Weights of a small transformer language model.
Size: width 64, 1 head of 64, vocabulary 32000, 2.51M parameters.
Architecture: learned positions, biases.
Training: a variant of SOAP for these matrices, 6959 steps.
Each number is 500 + 40 x the weight over the matrix's rms, rounded and kept within 0 to 999. Layers, rows and columns count from 0. Numbers have three digits each.

# up: layer 5 MLP up, 256x64, rms 0.274, rows 150-249, columns 0-63
# down: layer 5 MLP down (transposed), 256x64, rms 0.274, rows 150-249, columns 0-63
up150:506439540528511510513497492512500486543446500579532497531447514495477496512518494543543529480478507475516483518510490518526531540538505515494565554458482444510473482523538500427575499464550449
down150:436486503522488450568504531545446512490468490472448481469484486496434501470490445458492491487485429463507509509495501461552525539422563503519463425510479520502476434523477520501481454506514531
up151:455484500519472509509506420506521428515515483515448532503529496547513430465527494491535505561483448463484527482515529505490483506482483513483518518443485433494532510493568530539530513436433512
down151:497524497489533527474511540518511528483469498501502491510455548425451467509491468530462564521510589451566525438455527492551461498491479503417492508528510478520472461487464481507493480532571519
up152:452473532513542504511512464448501483494486507456555478503552505444517480520528520550402530617530490480497430547431503520477475486566595480508463546486523475494548470501504473517440464434466445
down152:497523462492544484559484507521509412515520498480542541492522478431532498460485494468518523499455551519532513515537532479507428487477504526550491534430524460406439538511560447504524517519510526
up153:495537416530492542484463502502466555483507452508484500516462505525527532526515470465443434487434534529529431494531509561441447494446504497502468445532482537500510501482509507521512497542453568
down153:554505471497507516471542453517582478443508485483510538444466508505469467490508541576534547501522532427527604476451505480541475470496543538464433558544507473531526501475539486552490438459524466
up154:488403501536462511532513575553474491487494540502457502455505490512524431523445493443437497497509439514512507483464455448490460503544445500572488537493536449452569457565493500486535548456568522
down154:448482500492462508423509462476511513515476514499525454532548458389451473492555500539484448459496481479515481488500562474466501511478540391475454513432483516539410552532460515490488492507484480
up155:459511542534533613489535517545481526457513514477422565519512446514486427568439417482570528530475450446615497421558534468469486461499494495489480497488532372501500498541502506460438441530472496
down155:515470470440485481518506492521468503448582532585556478502492540472480476512499434433436462531502522508524496625453513534532437532591476413442565435396488543451506548477448522454445476501553545
up156:472444465542583459495547563453459508526456497527509482421460485549542531498438519494416511451524474441483491488498570484514530587540509488465443541548485506578578501405480534590600475499573508
down156:452498476501435536550480536552501590472582490575462488517522491471475511478479462490454482558531516550467455477587482516509491461491474487519615441461461461463427474533562531425407494511515525
up157:450571515477450449601489491492498491529467493501510517457541490552507503595500529500541518459497490490474478470484493556420534505526459480486505528509508471513479564515559469501483457561417534
down157:494530509478509534475471506490521535482509576533486453508541539468486504524552490424533489526462429571585535510434506481536460457505482532502465476557498404477531472539540501527514489539541507
up158:485469554460503495500488485585521469446535510554569453584528451531476427500516482580523413539480507503515453519495497508489477447452492513501553530517497506452506503490446473522512533524537549
down158:509407545515502486466433533479467501532532504444518502463521562516529553505475464457524527479534515486518501504476515492496525506457495478478484505503500526534489491510512509498468483513508520
up159:532479515529403568480514534549498503493524519450502546492537488474498549519526525461471499549512464508462436517571473474463503447475444513591486498406593468450462536572529473469469514492485505
down159:454446442463553506514544467521499493543490510555494467480543489561482537545472502494492473516435492513503577530468521500549448547544552377422598496560469516546539495471519542504508548534462521
up160:465565439551494473495480481520502536462502507490515554475492528455532449475447426461510507482501507473438589483517458507498465465530514452469435491424428479539404529512565450441477452455457441
down160:528502479504497519474461444478526532526544477509517489457448521480480505505450502531491512507530552536446498517519442511495544457493491458490495492479519519511507474447516491454488525486473516
up161:539513535507550456525491422528570506515504539542476534537455527478532497463525473391480459534500497507483487504539423472495536499517518470483555529454430469469497447488479412489482566479530549
down161:508460432455529576497449544479439509548480483494564504461483518489498495526542493562464522473479534535489432487520449520492494489536561549477539514515507499529487483445491516459568478458485528
up162:481523463518456513505524469476423494541412519487542492584490475470443500569544498590486467530504541490477471480467544532562524482596463441488539487492529506492525521568454499475474474553517575
down162:545450428536498476399569575510449585500440501425442459498502503495535500474502519494524493545482543561494426522530508579516491514497548504596485504464456518441513453494500465565493484537446492
up163:446488464491543468536457554545493507502481517445425469460494513475508415480557459531526466450482491538538483503455522472509436504506444421534482505508514547497539577495503501492529521454525484
down163:483539461519507429542545526554473454504500539481600556518469471508507485563530481555484535504394490475549518549489482462467443522541477473488519474466462536497524535456518572544463477570514493
up164:509439578554512545514469532518453520507419501492559452548561585530541470496504516444476459551478551446512525529536598465530566504550494531492525432494521535520457474484472517521493533491514468
down164:508568513469564477450506463458531422500522480584499521435440557415545526451508462555425518527503486572507494550510424568507474449568515502511472500484439506483469487526568429475424529519471561
up165:452546378425433466486519551444464419555400541528550492553422430427450506498531485522472447460532555456443565494504499492511554505616566505471472539468484499469479559503442507507434479527509522
down165:492463540490481540477459472497530536519546447521518487463522524516503524517439526450525527494548510526485475514493537518501583495471491520487496495500509505521528462463521461469493513497501498
up166:536479488413530536507451555420521488511536499525508453441517479541501524476440500515489511535611445469512473544518565566428479562586486503507490476582507541494478540482513458552483547502428480
down166:522552490450471532459485493448447472412566517474441532517450556542497513481541441497478546535483594490514502517461508530470529542475528524467434569499490435549491466489513500496501427453509452
up167:459514436557516462457514563455566505520455513554487506410495497493525516481468393472498506421474524528514515443441542502479501518536575450486449535476412477566528544510570484515548553446518518
down167:531528493492462562439396482444537544511502549494529467504417512439527584527575531471527642524478430630519511503440448505492458415513511447405493552487518482410449565583482455460433552515544528
up168:521512533450510480498525539526544480557603493509552530504500493515485534506456563508486542532532480474507462660523507475450488423543546434543479452508525543411429455482541400506557518546496503
down168:381447537482467506487476544484506505478527563504566503519549544503499492499447495442565547394511585503483535534567441448549599479478484532441468491494476576525482471493472580485465560500560486
up169:527482472527492563542488472550482492424475546463571518436409471535503519472437461509447473492488426557506517478509506511480501457475506461412426540484541525498505466490520466476474502483522440
down169:564551523573487570450439422485491527501489448483587473491460524540494502571450477549466525507471486545485481557516518524478484495480467429491469558520508514492501468490503553499534463533507519
up170:451420465460441575484486492504553512519469553512500519477433448530485488529511491499533469504452460533482462521478512478503548506525416519523559515536489556473494435512458553453513524552464484
down170:538496472551572457541495544485460503425517512467512467500499501474488480476513556515468557423505573453504542551472508505586409484515572496502553526477435484506487571499479508537485499437447524
up171:435544589501546476439579459529517491513455501491543457530497462558573480472486536466560555482538469504502502563514548422492521513469443464472499477519602560422493452515506489434555513438501492
down171:523449431555544561618458558492428483544517459409490499456504536465503462568498482553577552494464536619552625536358454545487532608494398470536443514508481494516579541431503497521462497540521470
up172:433522592488523484464494485541412419562438556398547560489518479482575438582463494522464508455486487539454487510488504528487517554551555534511587529453547425533513523483546463493489466481519518
down172:555502498469519480520489532534577502512494483575482477541556465531396494421555420529537415503475520553480502549548473566566402458457494353509571448425499583452549538458478547470476576548491410
up173:509442494454484539569506438502496533497535497459496485568452461477535528487562491507443484551480444471473523586546504485543530511463475520490489534486535518471584501512504564444525493475506519
down173:462482498508492487471492532479546532571487494538517467461571493512519537536445514482518500528519525533498512507465536492487600466518507529531570457514549538527490509477523513505507480515479488
up174:536557500498471508527490498524548524485476487566532511504537488535535495532525496468488467526472497517505477395459455500537458419506549458538571452503516464511496523531559494480456580434503481
down174:447488429540489471455589499511524503511531488532498499441522421520410444500490585507512591468499528490472539512490472531455468505510498503528453501493516491489515495441495429496560481528558508
up175:469492530528451407490505475485547416504540466510493516514467520506441484507479423447472486523504487557474465584506516473513498499523529459496493457421502455395513507561531538468456456482548494
down175:532501516475501525573432569534484462509460494430464503537479520527464495528450445504498448389455457533458570478519509433502503618536460472572533524470486531521426465455458503481493535503537512
up176:572567522422500426488577492487533428520476551522462531521442448479434490567461495464501499493525507452522483504530495459506532443506528513523501509461495459374526530492519490447434542461485532
down176:499517485487541518538457531525481521476519443586510494464543473535582472504505405482545501536459509491492466517456430524453496495510445491470566475500536567553523481516500601547399507502536470
up177:491455472585535503490524481544550508393461447596508481486493477534522488470496385485475518462441535487500478472468486468474466471437444502542424396495434521530434475522535546532598507490500440
down177:567472492533436461517464523508473493495470548458504507471496464550485525552505549450504481493561501498501524523540489514480479532481565447519574512474504534506506474457522472499428536512489502
up178:530491493503491600496480496490506500497513552463507548503497515504546513545460521523507515505500527487501497555565516570544464506497479564519569480524521497499484560519512526498575564472518484
down178:508505468486478493526472523526478512544474494530467539484520501488512543498441427487482477502531443507489536465449534465539527531488548570461517472525489540469478476530471478513474411542498543
up179:534434478479526451501556515506485506523468545482528499554523488503510558476499472514508506535464419475518510557499564438505494477501483387560472496532552543484527504568460475528500503432522529
down179:515561459542472541530558496535465493545508501591476473455461477429495390573526626521530483518484459436579520509482432550444455472423538563498449501512490427576501541529588583452505541516474457
up180:517506516525542451568546456491577514454526500538449513462382474521519533450459467427497500490477495434443517473486493490524538488457561496516478462502503541505544439453522452510509526465507486
down180:456435477511539548520522478483460484521484508442531446519646439477520491502485510454515508433435552518438457483501503429467470541482446511503565467544501488508522533587501580453520494533519503
up181:401469565472485499495486451471449487508437528467489488517550487493510466488514536433489536469505491526470522502561525399492532545505472474467440458438549527504488515426552508550518499502480537
down181:481524505523522524566581510487503498549534529443548505508494521514564483505490458454513464473444504526503567450415471514482430462501550469517546480541472555531535459451487536539515555517503542
up182:492466512510495522530568483487547539479499432454484507468517472467568460489449444529497455527482479447531464447490592533480444474524499460481479460451507555461477579545468490558534500481476539
down182:389500498511534454536479465512476425452417558542464557509548464524511545455525548594498484519527510535558571478457421510484514513486488512528455556463475454487537474587510519500501482507587467
up183:531514563456531564592486519488469473554480539456500545478518460532520426406562506472485497513494442481565455485500573489501443535499515526492423474522483472544514525515476476462464569517457548
down183:435463414475470525507581520516510491454492563511514563584578505427484486552534477532462515456535549492462533467486485471489521492522464388461560475515523500470440489455576520519516466421459507
up184:472528472500480531505527480527614469439526530472476488505557535584452472497475492436522486499522463493485517499512522468509565484455479510532502418532509488522447451491490488477509560479512397
down184:502522489493490539471491507481517482505513470488469430553430437508504492525474487539528443437461558491478541400502559503502548473455507450495521494528448426536530548497506566532482454529489565
up185:519494552539547498458507548464426479511456497522444452545491526488494479523457542544511450522450459528482477502462514522492481490534492467559519513513493484505499536503464504494540502509538458
down185:477533543490506501505507524479516523476560481499474493471490528504482499533428476524546483483488499508523520469495518442519535519506513546472520480527510546563467456503477501494434418488539514
up186:509504498495536521523467531506468457475484511503453521431478491509518483468494577425454476568530544498473484488544464534482526529502495544505525485474485452481514503476520485501496466547528471
down186:453496496525461476537448500548483509485495501487488503520569569483478531509486497489479480534483419470449536513499458497523491512478587553482570493486472544527474482491459528492470508517457558
up187:573537489516592477533480603551514496514444522502510477426470506507550451511405478498469436444441519471464484499522537495495458479522575442553576523489513526449593566515516473487545509446550505
down187:451473633437503530514536442569400499337503478579556468544490499499508424527623481547530527547535504516480452463409587489474611514516530484462529485463486443477556457514529457465465477525497457
up188:521442484535438518494515499433465508517486458446433469549570454463563440487504518427393506545503459471411488445492491490525561517493492454509420454496455471486562495501499503464473473471472490
down188:502535424583502447511444539519457494488491539448552514529528489492466485546455475445510475513489493428519474499548473452461432467507513531470520507465533526417502516524419474488470562532490530
up189:527396427484424560493437484526496439498549524514553482521505453518498485496465478518480496521499527434511486494490518490388547486468467482512448465537515511515477492550532575485500526503478454
down189:461539506529572470471457512515519508513489481558475477481423612527494460470496508519521500503536460494484511538486483526499573472506487502519510530463446478469574489452455482455500450495495513
up190:492536488490477487434594479418533452492481569502474498477490515559460483502507544459500471522541556505559503470511486455484511456413537521492460454452534529428482433573531478523461532462591463
down190:431449444516511537532411479558499440461445528574526522485550478465539537502513426532506507451497440522501484521493502528514451442569497450514535483447471423497590495504491485525472423594432464
up191:513483583539534444489535504526498455550544491515543576444512491449495489534445512521508565461528430524494417475593581483488540506465464504538486530476593468519475611566501480470501476553509485
down191:545504473527516453437532449600604471482541381525441562469459479440509467496548457618487574535506517550506473523495517531539523455507490524525473512514504459486463521392496523485448487526505525
up192:468512531502505499546535482538497484465539538469423413517525535499508515578467450453490416464498487544544494482511586545518459563485414430451491482485510492465529612591513454441497492492473521
down192:469539502499506384563471541525450498464459486495553541488482399544499468447545516538483490515561487384555503585475504544533516448515418526481611446528470455473522415455480500460495521472509473
up193:497400498498486488507471542546513454527501425517587430440429510549589512506467478535483492491481488523532564523484548476477501508524452469566542476557490551504543492558520517513481503437501538
down193:547585552507493551498521418501567457499522562495409579571547556437431531431509477502618461477494504488441501511512436482498508495466533499476476538546505494485454507508512468437496486596518449
up194:479532496497496486504509478415509542509447472536399557551455509486511445432507461544530458461462446516445417456445435492549475531470485524498503484518486476449539495459452478516520411558467495
down194:514509558514498535472462460476496491531512457532483488492486539474488498489466512507479508554497486498443474491497428525469504514539507500489509519501547508531518490485520501460524521491480506
up195:540504475470469507507588519465504481477492487529502486503489520509522518412532421376523509449489454527463480556513526463495544503506495498526572500447479481539583536514469455484501598509471507
down195:515502510464465573554557505484522536507540527503515458466540497452530450496596488473496520442553494483521521475584501491477560497436493525425428520501495465545517471549548466537524516490507521
up196:484459581470549503551448465519461492493476449478451450559552450425505504531491525483551425482445595431473522507540555489457508514486491525529526517575526464510558574515462443466495451480400536
down196:499538517504480517493462469437461508554501527534541488456529517503510519453476522486428513489517507537444444484504485525451568511445482473497491530538475500547444403455484512432480515522468500
up197:566512498485520480512636450500598466517443473525540468458487452480486516468459465473466438468448477495531497497537497525597465446447520485549494475538433472514537518498451492575535548483534474
down197:520518527545485504532513558519466508466515451452486558557561480550457534578578453515531478514574582475448450445457536566464520480511432553607456559468533429414507540495540414526486399508495501
up198:504525502509492443509556496491469510578432505435586463509484526518493485496555465540527495533514513512454531535470597487507464427509449459508496490406506486513543519524487458493488513535508479
down198:559516451433499555491442465513484486480561518481466491500475448515457495508534522518552507508549527475443500511478511560502502512481481574465488447547566509471492452523489448548549475467513479
up199:517432476549523519439483562545461470442492550522526476482419489575497483503479477523557471476538544521512531450521502470499502489528530471480430496506510498477484512516469439507514487446528529
down199:532490535495505501519441495500410535472526512448498493479540507485516499545444467447549566430480516522500534490460449473493528479458570512517496510466461517541529459508584520465466499461533480
up200:476471436420427544448484527523487453562451498487554519510480421437492488555560534522400441437461514511415496528511520511439548506579471548492561478521479477497465491556502528542449493538465470
down200:554561458499514458510498548485564510491467469502469548482474581489543537488409355524482576520473484519580483464570461459531463583452455508569465457512580521499519531506490426502552493533521544
up201:491417567489512522517462472542511496554506486552502511510534520492482527469515521463510527458535499497543503501519528516503589486533526520500486482486469466490453516415484518502564526500460499
down201:533455489497501465559492477536472486473462479457506510474512471476498524475480436526505522459491490513559513508421531477512440519498513521496509503495449511481519486499486508476488446518452484
up202:517530571566421485468516500502548505475551510532543545496492492488504440464457480457473522549584455530530463483510443495531471467493463522557507497418509451513456469557584528492496510523544459
down202:414497532553463499483463539471476466484530517451488500499519506484526506540504503448529527472515450566505422535492577489440549534485444516495505580455443513476493484523481466465547483510514518
up203:515418451493504544520482447552484462512537452535493485481494496428544477390528544471483467487440444519438433590533508545529550492456515495516504516467548574506529545481502487527436478497431409
down203:542500516434497495488448463420418571459491464525530481491418580461471522469527519560479604501497416462552493466514475543487482576506547440467474561513521494510476474501478481467526556528510526
up204:487496457573494531516433509484467473430576470516500547500449489496467496551444482453542484551512482465515479521516500497511518523546486506494493489557468444466527503535473492524494520516488471
down204:522504470501527474562540487543471523518520476476490515510488529451485544532529426509458521537461488538500494475471567525537488495469512509473545514524456537469493519486482482514469452550479566
up205:468534520515482505485547470522522515467444442516471488483501583603508455447515494586462557486409389508463493533466453490492433455517508498549483461488466526446544481515564485511549456476392543
down205:509463524494481514552482500480458476538528498471535485477455457460495505554484508454499515526549550531494461476474523519466505477452499543537506523509550478504480484466485471443474542457512509
up206:486549489527417536506545481517565468480505512415530560488495488509541520555580495508470506556427487490500481432539516496544524521546526487466511479535458433503531409506568478468477458483407557
down206:516514482447601467530430557510451536512493540469457510418483495511471507523473525449522490535530453491494481537456493539420562495472481475600415473527461499477471508542478470541540525495464500
up207:513462565504547562493486530528476400520507508528515490434516518470499497503489484488486469437540475551496425502453552510492556444469589507482527529500506553504528499494513515573596607467572468
down207:495496563462567599485503455459463472433501466578611463534470591481531522462455447514539465454434482525515439515508506462439509534501569502514548435538515533491545484483494569490459439549458486
up208:456478456535458467414540491447471476480508543501484471424485459506498508461549488446491617463517485576519470473485478527421557472480476449513493441455503517446509513493526466515477524419466551
down208:521511608457470553531526543480516543545508466440553537545542512489461466519517536471493456524565443478371484434548556537441449486504479535398502473479505512485481493519487568462462595459537481
up209:474476517445461443512538490506546462527502522520480558508489529543453493530554450464525508516503472501572508485445548537490570573521490523580539488456508503510552499431499447481483507558508514
down209:538563521427496531530508435497505534529487482508598557430469523548497573480437511551533409511516489521506522510536481465473464510553526452484445616493517482452553527524593493460463480490451521
up210:438538518433524471525562479517486482536469482466431523540517523448513492475536551536510421523443503477478516530557522504487520541544500484483542552488511510450504512495492462453408492473399538
down210:524442507544455508486493504479528543529486529457522481447523486532506519547489494436498557474519548502477513496491475469492455443472528514525575486486475504516489494459507515485499487487540528
up211:418510484471477508502520480518463581513462508506515485495512446487538520425469523555506454520447503438488530450528531506528502384459511487535590454586603474462449499514495476488476473514508498
down211:484453522513485482498493554441472476567498519386496518527492449543498468570552505450445550495572455541469490493515532510515533570436451491524447541466534527488553440517498579535446533473572519
up212:495528466506522550472480544416529462525580553488522546461520474496545477553478501486511495479491527469484460509539500431535503568532516459516537486481492507480531517537506519443499493510490503
down212:501478491533429531542526549503489490513442432442484449531463489442468523542515506519474575495457473527502525473462496468523445489446500501471554485536528471499475508532501484547447496468476511
up213:509490457515518485516535488516525574544482528548506440495510510476495482514489512505504503563527499513477496528492482541477538497520499515530509459527493539481463531450526508493501525458476532
down213:507481512507507476485502454536502490448503448462500505537509512501505561485482475497474532501481461441521504505478523479507466500487582459447543481504486524539503476516464543504491449547479476
up214:526536458485544485517445563499415534565545538511460567553531474447463519428447486428440473470531501535502476570543474582460506407560545484482563485434538519470457476461544430512542514502474501
down214:455599486412503496610531530488529527518446490557445529442490458487553499476414509541449416522435541456576478503499517496422447531508502575595551475445493448431418463510564487432456405488509512
up215:514564570511512498463534484540513534523446475516502558529518535518482478485518537516517474491428414509522464521518491505541481515524483500431468561538534522405572474503459533491537540501504455
down215:482438527515486508495483535495493544523508494521509493497597555547526512487507544503547468501552454534528493513505526507512597481464496516538512419542511522497548521442482502507506525539538554
up216:467498479491481446561509548500475511416428504452517482498484535472518522509477456451556473541453463458524496447498519514514528454521475505462462449513507476560513509545463550536487443521496548
down216:537542470476433594495538490484514498558473497458486495572514483522476509522574486502416513509440486508479543535486504473514475523554469514545418470453535501406466518517526494535472508430509519
up217:509555459528495519409475445396585555482531531487459537493468477492505486503489549530525493474515539512488442499542479461523530503492532447516510503481498513494504514538464463491520446499406501
down217:508504511536488462502528500543506463507519553500479491526533490430492496401503509502515533521530465467490510538466510506500376517508542494490559474463456512487532529517502541500505495526529511
up218:522546484519507494502511416505413528536485506567546544616518584405567513448537528447551477577566464468454538484481659521540553450451472454526536394463515480431599399534436563507434435481526471
down218:537487529546494431536484523451534587441578462679566429608433528359552519455455450426439568589568328464445438547506497558529535535556462441492643492496480498488463498573449601505500406507563547
up219:497543513512530536469482526532494495502510506441544561477534508490508460502541504485478459549466448444541515474521461473543533531529466472479505572479493469470551508522500504466450512554492470
down219:481464469519468495521493493487529557470562547490465449502534466489467554485474536481485526493524533549443521511473545545505495447511507492529457518541480496504487517502488477481486450474493540
up220:489570490503529354487545536401496496602529608521593501482459527507504573579435452461502534425542533440448478574519481546582509516534572454549483505472542484533497472467435487491564488444491597
down220:496446526451522494498494600549410483442491507450516502496444595556578512499523428506331451592443486529519462516485501539434501526509480507484585401447530511426468562497526517514484505457501502
up221:515451522499494544539442455471462517560488424480523459475499561516505519501458521556488501504536534536481496550506449541441539507542480481488566476451494529538542488463533500487526534498471493
down221:460521505508532528499503528501499491505523537487478540546521524511509482504527479510501488481490417505571502506496519465519492541521487517538452505522520511528533459538509486551535498471509483
up222:544505551475478531404533553500529470535463524531482583454465505514546470533518473497440530451506518476589485533475567453483498488540498448557542536416521492469480530526507516527464521508516524
down222:523456485522507498525454448494461529480475543429474488532478415470533501447482489489552436494473503507511512441492492550508477446446474440537511453566546517510503375536444485509522444519503463
up223:442507464525567435462495512478557464479480552508531441587457467464501534521522465451472493465519586429534515515537531523478444544551498470550560494464454505506475502545474467512560538519526554
down223:535503531456501540498470487518480505517495440477553486481428571516536491452444523515515563553466513513461513473484484485528537499458500468469462557496542482483472529457518477446493517504451488
up224:478543461483510470544512513470440533495532507541500499520446499427514457540496508492490415470523495564458498519456418517510512523496531455498479509496546489486488490526474509451465465521536462
down224:541522518502526556554478536482450511501547518497512501507428528468539480532509502520505533524542529500432436473453466527542517519490536495504553506471511523519509482534425465501500543466537421
up225:457432459476478488500507518461479500451530498583559500551534497491547467527417546522526520518549435441490497411517565508559523485458487471475470477544496542512497521547459472476535472505493565
down225:478514561529530508419563448493493491447513497440541459467543478460586553539512526501487502517488630463588568478513528515488487478550482495495494481436467555540517489519545421469532500497547495
up226:471478507496544498468550544457441496517472447461534463506440436474494441511536517543542484495464529471452528547592530506494493493527536489505518483594492497556466516537527460482482357551479455
down226:495491528452482499535490514536541443550481520477506518507556415557521453475513583470523544439493532477528513475447538474452487468426466498487526523455499530474524462510550498509477464531478466
up227:477535557437464496568431483521447478589533451481551502512481489510523476589479505554558546490481438507584515556499539520498530504452457484513465476490495507483512575501556529504516478526408513
down227:529449493531532568463505527467489464506529504443426511519534510479501540442462475507523516527595494553471505503486525416563483476520546471486516502467541550506479478529557421526466497484497457
up228:508507451481545461563504479506477461464522523592482516518439535506498511488525511510504496516563500549535541457465435522502522532434474460441441470473437501479496440498578438549493496477542528
down228:501454566503506432515496496460519454495514515530530558479498471551571542483497494460534473522585472478522492487510479531445517540498482489560507521485489480463499508547569413484506541513531486
up229:517520543458560488462480461451514463575502542539475491481486535425490528495530564527566463473559519538497458477466551448537478415497565439550478532493511468507530504507483431484457459496397417
down229:460396532503448613483509522521488490475524479465533450568536484471426513424424567507458545449559485572546495429447554525571477554528465446509516454407492465515470573490472484424504488575486456
up230:519448540440478471517573472557514444489521462515549572456495463408475438528414500508456522551460528467513446494521579534489465547535476444475492450609477527475551552502555496440456446521402610
down230:455496438507601413455499488547569462492487519494497426480480450550469497571596573504511480430577513523451435489451464475449494486497442557511448564448546426541557477475508487553574510490483453
up231:475463541478568446512588488599568465459438485591548459495513538547501452549421489433492479446502513559525490584469573531463576493564504489487575495483468497537515539509463505451484411553495471
down231:401455540477465525586513563529466521600472484421587523522455531514589371543505383482505558508479470481516489449537450539441461538472424497540586380457537576500499516417512436505553488492427541
up232:473484470502518514479486513448567512537520528556480506500482453543524471519530439467475496521571534522452487522512470496496486488583517526537533504448514488442503515527525558568567526589477487
down232:467502469530500548562523487541465512537460495494499445511520508520517488506499584418526549537516451493550518500498547392503525456526504502492469510548554544477506483465493469531444463481461550
up233:514528549510568555489462486525512529493478447604526528500433484567487507508534489513476494477553474461484506486452526587490459500504503486527534566485532487502500522524468502535535534490482470
down233:492517525526467419509526456550538504502496540526469469468566510481475571486522541474521439478536460505460572531489541460543472455497530526509458462532482568526489477502487516526458491518462544
up234:414517486569549415541509505485437508515474474469560467414469551415492518684528527459433511460528493453454424458497597565476502438500453506500506524469473478526545500588437489456537454577564526
down234:509501434533400525529459490491524565482507486453566518439474571420459514573503471489523458608452479443483613518420460465449477456567392386548509364470483457427467522505508597451564478499579564
up235:497498557500508488535483455558515482457458480544496503480554505526554460480438529416513454609524579449441506497519476486542545493506451472466543496474510502481509470505473442476485469540511485
down235:510501492440492513461506538495508501557463485457510565494474532449425527473494506556441537471471460484457485549440483425506421468458503547490464504498454551510526533535526525457540552455551549
up236:496517456470495487497460438488531455590531540444548458478466537395568518460488500517538415465568453562450505620439533477502427454467417528556481481429551521435517488455508518504496566516550440
down236:442514523516535536502482547463568525476558414578451466586503477528448414545430491520499562566535473403566523544500495405544524580544449537478509516514546507555499416516466514501450448506507436
up237:496529558503501429461517511463470513470486446469517518512450581476477478457494446467551507517550471441495446543491498539548495544438476488489472400506444457455500534526486459552465482517557516
down237:506490546530462462503609541555471490476480448515536551501511505551522507445472500540521473493500508434495518509557499411507473471469487440520484542508579540456490459462474530503555484501515478
up238:492591431541579480450527476466426436527500517476438456554516522486497497501468552559562515405558422464474476510534492547462455479573497491491507452547498475500412580456548500544471515507471486
down238:521459549507485534503462493459466507561504495490522484459523545546531528507470514469513516488536527540495514529491494489505593472509515532529519500519500542527563490481467478477511493495495541
up239:480526518529493516420428511518469465462465509466540472523532540576459443490494500511530496498480460503561538473550456513436437510542508551527509437495567501426486436517498465510517453481527564
down239:508461507466525497493460474437518524550480437519520500477504502526557532510457492498517507499515546539470443542496499486507548462543459494486544548490510522516510512469508512446534496532517514
up240:477540459502456510573479506466406559542432515543480462525490487599516485555470467528471550589480506503486499555462490551493482518486426478487418457533497526524532534540479382455502413565503576
down240:492496591542515594557474491494549449391505493555482551498485511426554542529505444565497465483457470463523466484527508485506477412517501512556575448472567475393445520493539468492472420471496529
up241:529479539492562516503530521476469438539544447482467524457497452515488467536501515459423523582507488529580477479496515498457497504516527468500486506538526433612455427496565452443417606421457542
down241:497457429541525509556460548455547606550470452557479539566490487546457501534448535468441544570563417479466467491539568473474555549429529562477433559520529500559445494424451500490601467488514469
up242:551530530492492440524506550437424497448507488558497522473451521486556471518490380489488463488501530486479402499464423559491512557544482431470615473488484466454494489530540512486484472496496531
down242:461519499533503510409524506494527519580413532486480493466437507491481515480517536519516518504518494513522510446589409510422460439477434575487452520448534469479498550438500549584500533458538508
up243:470497516536598460486501450509488462446535473475437475479575565489513552513525478483512515436454517471477477506579542512411437470522490476475514462470450432488534486502500484537493559408457554
down243:512482498532422548520468484448529527573553510501509499495501521490488499572474471536521459518553510550519490547500432514549536529502525518525507478508515546498503481488517475484496477528522493
up244:497498528464468469495527527501570513586461512501490468553509549492572491507521637475487525495577546558493507520519532522509485456484456434536476499441606557481482496604524473475478610504473517
down244:493537492490541532520542524452468503587463555486551521489639468415530481515451446463466528473489487560459496509502458504477470477530519470460566489497557486508516509547558517461537444574528463
up245:399486456512500521457567498449599536475509444405416546554413393500503548506567525508492486518395474508467517525598488499532532547474443459529536496541444467450513504488461486489544513478452499
down245:547471549493490524482442522485535513488545438565500529485445571515478532468465481535525520585554493484510492450484514558470507509506475443483479489528569476474434537545449467491486549490565515
up246:465447448505502544541454573596509517528460426475544530455513510430515508459542506399504486597543514516446472540560571588459470488477442484535462454497593497430505439526491534534486480515458463
down246:525455548495481524523485552459451480505456551405511528521499501431436509562439363517503443456453511525495413524537518415499530483529499435534611473521472518468479482450537538520487518510485529
up247:522503426441412452536566442508505493565485534524520539501379515507530560524506562490466479417526505393494492503425442524533494407504481504612516529418530530514503571497463455378457497545481462
down247:542534483449527451489499570504424543502498527527464526468488552511500515439533435505490538512458520597567503638540548574426460440544561391463468545498514479442488493495428502455493553578501534
up248:458492484527445447428539534456517493497575476504461579501557449575443486479364453473511482545521519489519496456435546554499486469490518503535467458500499437577536549464503436535542564471479429
down248:436470585471503477424547477476518507424502499538489493469518516588502516417495523489540494512452508439466501461495524514519622525500488564498483363565502484512523511579471445385496460569508476
up249:463532518488431487558575469457517489514514477518433556625502522462472504558559535489563503526486446472516457481421451521510492492505477464509539486434485492539456444510542460489410536471469527
down249:450455537478521523462463496508519475547492479465531468435522513529527511491472490479489492476552541468486522532498541479493547439491484514494523486522526548541544471474482476515550489492493473